Weights of a small GPT-style language model, trained from scratch on English Wikipedia: 2 heads of 64, untied embeddings.
Each number is 200 + 30 x the weight over its row's rms, rounded and kept within 0 to 999. Layers, rows and columns count from 0. The size before them is the row's rms in percent of the matrix's.

# up: layer 3 MLP up, 320x128, rms 0.236, rows 127-135, columns 0-127
# down: layer 3 MLP down (transposed), 320x128, rms 0.136, rows 127-134, columns 0-127
# gate: layer 3 MLP gate, 320x128, rms 0.25, rows 128-135, columns 0-127
up127,079,182,176,194,194,226,209,213,151,157,187,203,192,260,241,222,224,145,205,176,213,183,214,209,225,179,216,181,218,211,179,159,193,205,177,156,237,187,225,186,194,204,284,202,200,188,180,244,206,215,246,244,198,214,180,208,246,203,192,184,146,190,157,199,158,275,174,184,209,195,184,204,153,262,230,265,276,208,233,224,214,223,142,198,212,223,265,208,235,219,241,242,260,231,182,199,219,213,208,203,270,190,161,202,211,170,205,187,214,205,233,248,180,177,194,184,207,196,263,184,204,183,213,175,205,165,198,219,175
down127,092,195,240,195,216,177,187,215,213,202,198,157,201,230,193,226,260,203,147,201,199,152,155,157,175,197,213,203,169,195,232,184,185,164,206,222,141,199,177,192,182,207,284,196,144,187,241,201,250,209,241,216,225,198,243,208,254,176,202,240,207,168,193,185,200,207,213,204,256,190,147,227,216,198,225,202,251,199,213,207,186,199,217,225,228,206,170,206,235,147,216,252,189,216,150,172,151,242,162,191,209,171,174,166,184,213,266,166,196,208,153,249,184,218,249,156,180,184,278,185,216,245,229,180,196,206,176,188,160
gate128,105,161,229,135,188,206,231,204,227,206,178,200,238,223,189,186,230,249,179,220,238,208,194,168,222,172,197,194,212,204,142,210,207,236,179,181,172,236,191,220,149,233,203,175,151,246,181,177,204,196,256,195,162,177,215,209,206,194,185,211,184,207,199,183,230,210,186,182,142,182,193,240,200,206,141,152,229,189,181,191,203,217,175,208,99,226,193,224,171,200,177,196,180,177,219,185,161,115,195,246,216,245,204,237,173,199,137,195,152,193,186,183,156,220,148,150,210,205,186,228,205,246,191,196,216,244,244,170,262
up128,108,192,144,160,207,140,189,175,237,181,168,227,231,194,214,183,252,211,155,185,191,225,210,112,251,171,192,209,192,171,179,227,161,199,221,208,166,255,216,184,155,153,209,210,172,186,226,212,187,179,174,180,250,180,203,220,149,158,203,241,165,221,182,185,201,230,243,178,165,182,227,206,228,167,160,162,208,180,186,176,187,185,176,230,186,178,204,185,183,193,214,207,213,225,137,254,134,188,210,171,220,202,165,196,158,212,177,166,190,247,146,146,263,246,233,220,151,174,215,201,201,170,204,200,232,201,219,224,214
down128,103,202,148,228,233,224,237,166,182,242,200,149,193,219,169,155,204,228,186,161,236,179,198,233,185,241,225,227,237,204,175,180,182,163,162,165,230,204,162,169,189,187,182,255,210,260,228,203,180,178,228,207,214,197,197,183,247,178,198,193,192,179,141,193,190,142,169,156,172,161,148,244,205,154,211,220,184,182,201,179,210,157,154,199,210,241,226,166,197,126,186,248,201,171,171,201,224,204,204,197,197,272,193,201,172,205,190,206,201,248,239,185,219,253,221,139,229,180,208,232,187,219,213,163,207,133,173,182,227
gate129,105,177,244,178,246,186,230,183,205,195,176,202,213,179,216,191,208,232,204,184,225,219,181,255,212,183,201,217,263,186,167,203,190,293,135,231,189,220,189,209,235,156,222,217,192,234,256,250,207,185,259,189,184,171,174,194,195,175,222,200,169,217,202,239,202,199,232,226,204,253,204,216,220,234,151,178,156,247,222,172,229,208,208,192,173,167,191,193,185,290,183,182,172,162,228,218,157,177,217,212,224,209,176,210,182,143,167,171,173,186,188,182,209,236,202,225,223,212,246,221,193,274,148,210,205,172,224,262,227
up129,111,171,181,117,217,241,209,199,166,201,192,226,115,225,180,202,214,207,190,124,232,253,210,169,138,167,231,220,187,182,209,165,228,190,199,164,239,244,184,204,280,147,214,182,201,223,240,244,205,220,198,180,229,196,164,193,170,192,222,235,205,218,212,229,217,185,218,204,165,189,161,158,173,223,141,199,201,216,151,215,205,235,230,170,176,193,234,160,187,194,259,182,205,211,185,164,166,207,251,187,151,213,220,190,179,141,186,190,160,184,165,170,243,231,195,244,212,225,227,209,206,189,201,168,198,181,213,176,203
down129,110,175,171,195,198,179,208,228,156,172,192,211,207,217,198,160,169,173,203,145,209,217,232,178,144,147,235,208,201,244,181,142,111,180,259,178,212,227,183,204,188,211,163,179,158,209,212,145,230,195,216,192,249,204,242,208,258,208,208,166,142,170,155,212,240,153,201,226,175,177,188,180,141,218,238,194,168,235,230,207,182,199,196,212,207,184,191,186,173,195,227,184,162,224,195,196,158,164,187,213,192,223,190,178,200,215,198,171,172,233,140,251,201,213,232,212,184,182,252,129,184,182,217,185,208,223,177,216,125
gate130,099,231,94,196,245,206,181,201,195,197,212,196,181,165,196,222,219,205,159,152,200,182,202,209,170,223,143,245,198,198,214,181,160,152,162,198,169,216,232,171,175,235,195,213,270,249,247,171,174,209,151,208,210,238,230,172,266,192,230,235,207,228,247,203,148,194,228,134,229,207,218,186,221,133,215,275,166,178,247,186,210,188,199,183,201,219,166,229,203,185,216,169,173,248,191,200,192,175,222,251,189,229,211,165,188,194,214,230,187,201,183,191,212,213,266,214,182,222,202,190,209,193,215,203,194,232,237,213,233
up130,101,178,194,223,222,165,190,189,237,207,232,256,170,224,210,192,166,228,172,238,193,200,209,167,226,183,213,262,145,257,202,209,210,217,193,213,207,184,164,143,177,171,205,180,177,234,241,201,245,209,167,221,187,155,218,217,163,136,196,187,189,132,176,178,260,232,214,186,201,210,217,179,235,201,198,156,237,182,249,143,190,223,137,163,203,238,212,185,250,195,151,199,199,222,189,260,155,201,147,171,219,186,186,201,163,189,189,226,172,197,178,202,218,153,187,158,176,156,206,164,243,207,214,177,149,201,248,213,188
down130,105,196,217,271,225,206,184,164,144,221,198,239,146,191,196,152,243,220,183,213,216,225,235,220,217,148,182,215,213,211,242,196,257,162,142,216,218,221,143,162,213,200,193,192,239,201,207,162,207,204,170,201,202,262,179,187,247,158,209,205,212,181,199,218,183,173,162,308,217,215,195,213,197,214,216,234,204,221,205,185,198,199,173,207,188,203,233,211,215,205,234,215,217,224,189,204,148,183,176,141,169,206,195,135,196,167,198,191,148,207,241,217,151,191,246,177,182,184,168,201,231,244,187,197,190,140,214,220,133
gate131,096,205,233,196,264,184,204,237,199,207,215,162,181,218,160,171,212,161,237,227,146,221,194,201,208,194,163,177,200,200,172,275,225,180,195,203,247,166,214,201,241,197,250,191,186,191,219,262,239,150,241,150,173,186,209,186,143,213,222,199,203,190,201,171,178,168,200,176,186,183,166,259,226,150,209,204,227,272,214,167,232,223,186,177,222,219,245,189,218,215,213,265,161,234,196,206,198,232,181,210,240,206,188,187,252,213,254,179,177,218,206,202,149,247,245,163,241,165,217,172,163,199,196,210,239,227,232,247,215
up131,098,224,197,216,236,237,244,208,199,216,207,228,195,188,185,258,253,224,246,170,215,232,192,173,212,178,196,198,180,245,217,253,188,175,204,172,206,191,177,232,205,186,272,223,185,194,187,190,214,164,208,192,183,210,228,238,267,241,226,185,225,196,196,255,151,158,206,272,212,169,194,170,213,172,210,211,240,221,181,234,186,146,222,183,167,209,195,228,176,238,178,244,189,231,147,192,219,144,184,197,210,215,196,259,158,187,211,164,189,231,209,212,126,191,217,191,208,236,203,231,168,202,215,211,169,192,218,174,306
down131,090,176,192,195,211,191,186,221,161,209,189,114,196,195,210,185,144,230,193,244,164,235,159,212,187,222,239,206,243,192,167,262,228,181,164,197,238,223,231,151,230,229,218,239,211,235,224,170,176,258,188,189,226,214,205,174,202,193,171,161,193,152,226,179,222,254,192,153,158,194,223,230,188,232,116,229,178,173,254,204,242,177,218,170,201,169,196,210,281,207,219,179,193,142,240,204,225,210,222,161,178,157,191,150,193,215,204,163,222,209,212,200,226,232,203,206,201,184,238,226,206,234,183,177,242,185,194,179,166
gate132,110,226,217,159,243,184,183,238,181,165,190,212,144,219,211,140,171,174,188,161,202,205,193,234,229,132,240,207,144,209,231,194,188,208,265,172,159,160,232,180,156,274,197,187,223,174,150,208,192,186,215,221,213,201,193,231,210,164,185,246,181,169,184,243,198,210,176,204,147,184,235,150,197,206,165,202,154,172,181,151,250,214,200,229,207,178,206,212,229,172,259,226,195,245,171,222,274,177,190,195,193,212,178,230,181,216,172,155,224,239,213,194,188,230,182,255,163,224,233,199,192,183,213,202,205,153,231,178,177
up132,115,208,214,177,113,176,221,207,229,256,218,228,210,151,237,183,227,233,200,157,231,177,172,196,238,185,180,169,192,182,149,238,182,220,165,203,213,206,215,171,238,197,244,201,212,276,240,166,215,171,237,169,194,192,218,172,191,225,175,200,182,180,173,189,200,188,196,213,227,225,148,187,209,233,169,144,296,190,156,240,192,184,216,138,235,195,213,202,212,188,199,207,233,220,241,232,182,153,165,187,207,191,233,216,172,201,198,134,191,182,115,213,229,193,176,200,228,186,183,184,163,173,199,186,222,174,216,243,180
down132,112,174,245,269,174,190,225,148,178,144,191,187,195,168,213,237,193,171,200,208,190,227,172,220,201,157,243,237,201,168,171,191,175,196,217,146,177,239,220,216,178,164,228,188,228,255,145,209,207,226,233,260,198,232,225,224,207,212,224,217,187,175,230,205,236,189,205,201,187,182,174,255,218,206,171,235,184,183,245,186,140,213,228,205,210,214,184,129,206,188,212,200,247,161,240,250,247,247,202,209,128,204,156,223,188,251,205,250,209,155,205,215,226,232,206,223,213,210,201,199,249,186,160,180,197,211,259,170,209
gate133,107,190,222,221,167,204,209,209,184,178,179,226,221,252,281,167,239,134,197,243,237,213,186,152,182,184,201,160,172,207,205,244,233,207,176,225,207,171,173,223,213,237,209,222,234,206,147,160,158,206,175,228,209,199,192,196,239,259,170,177,174,157,198,215,236,167,217,194,187,219,135,120,237,198,143,207,180,183,176,205,207,204,162,177,203,161,161,223,153,209,208,188,184,184,244,195,163,179,187,202,174,221,211,267,229,201,211,211,203,196,261,284,200,201,242,215,208,247,189,243,197,203,184,228,196,223,215,209,203
up133,115,235,148,142,185,220,181,228,136,184,206,228,161,227,252,246,169,228,141,264,179,207,230,223,170,203,208,250,211,152,180,221,214,173,175,184,240,200,234,255,170,200,219,207,208,224,221,182,201,147,242,162,170,208,163,155,226,176,250,233,236,172,221,140,273,207,190,193,212,213,226,204,214,214,209,196,220,169,187,186,174,245,201,176,193,225,194,211,148,209,235,159,223,197,266,188,186,183,132,191,186,212,207,234,218,186,164,211,192,193,215,221,213,209,175,170,163,248,166,172,209,211,230,187,177,221,202,210,240
down133,095,184,235,255,181,204,239,171,231,185,161,209,181,221,210,175,231,172,253,160,230,244,188,228,191,194,235,201,175,164,249,248,246,165,186,207,234,211,188,232,232,213,225,183,158,189,213,182,152,234,212,253,225,192,212,204,166,212,165,235,207,197,195,246,204,225,274,154,206,189,179,164,213,179,240,196,207,166,251,224,190,170,195,228,205,177,240,197,127,133,237,212,235,203,216,199,190,200,214,200,238,210,208,241,255,227,253,197,193,193,219,207,177,140,229,167,181,235,213,248,197,181,211,197,228,165,247,199,142
gate134,097,196,226,193,219,198,186,146,155,174,198,183,146,190,250,200,224,242,181,248,180,197,238,211,215,235,170,231,210,220,202,212,179,202,197,161,183,200,215,228,174,246,211,195,166,196,202,240,193,226,241,192,223,210,172,178,221,144,240,262,229,211,231,237,192,205,214,199,214,163,185,226,210,156,220,225,202,217,247,211,194,211,249,150,251,249,204,161,238,218,180,188,177,128,223,185,177,223,167,204,268,127,207,181,191,199,206,163,220,202,162,184,284,225,142,237,182,190,211,162,188,180,138,204,164,230,202,196,188
up134,098,253,163,250,187,213,179,185,183,162,211,198,175,221,230,236,170,214,226,194,270,238,203,183,192,193,194,226,202,219,187,137,218,287,169,188,199,199,229,202,186,207,174,150,186,227,196,185,242,196,163,232,167,174,181,237,234,280,189,183,154,199,167,180,185,182,179,189,222,166,161,222,256,205,230,189,227,233,174,159,170,172,242,282,180,207,162,227,190,201,225,225,221,184,161,178,204,183,229,135,203,221,199,183,205,182,257,257,230,233,220,176,223,196,238,198,214,221,215,213,189,215,178,214,170,183,188,143,187
down134,098,194,208,225,181,213,196,186,148,221,244,223,203,202,214,235,192,213,236,208,255,182,175,210,216,178,196,158,225,210,191,256,172,194,255,201,198,157,141,169,191,224,202,235,197,184,197,182,187,181,208,228,170,181,164,191,196,147,222,167,225,212,233,205,156,246,135,227,229,117,227,176,183,185,183,193,217,198,219,151,179,208,239,222,235,259,197,183,205,195,223,212,226,205,175,190,245,175,159,209,193,199,144,210,228,202,273,188,222,177,128,163,197,201,232,197,237,129,185,179,163,203,200,171,176,204,156,228,268
gate135,104,230,222,150,136,226,200,189,176,176,191,158,157,180,187,153,199,218,213,199,229,192,167,210,244,196,215,185,209,204,200,229,196,238,194,229,174,193,194,229,185,185,194,148,208,146,136,163,184,239,158,218,233,176,169,247,201,171,124,171,196,195,243,230,153,254,221,197,183,244,193,184,174,248,208,188,224,166,188,244,193,168,165,189,198,211,162,187,162,191,252,222,242,161,200,194,283,202,265,255,219,199,218,170,176,197,240,210,214,202,191,171,187,188,160,219,186,226,207,243,249,162,186,182,202,188,192,168,167
up135,097,141,179,201,207,150,250,201,210,164,163,179,189,199,203,143,198,228,193,160,278,212,209,252,186,210,174,201,223,215,174,174,215,223,164,213,234,155,219,173,168,205,236,203,219,254,213,256,182,201,211,193,169,180,153,186,219,191,182,212,229,242,227,241,214,192,182,214,208,190,176,217,169,218,257,212,224,171,252,220,199,240,239,182,126,221,168,218,106,197,171,182,181,228,238,220,221,175,206,198,180,161,224,211,214,180,153,197,207,190,146,204,222,190,148,187,223,155,194,189,237,171,179,141,162,200,203,170,174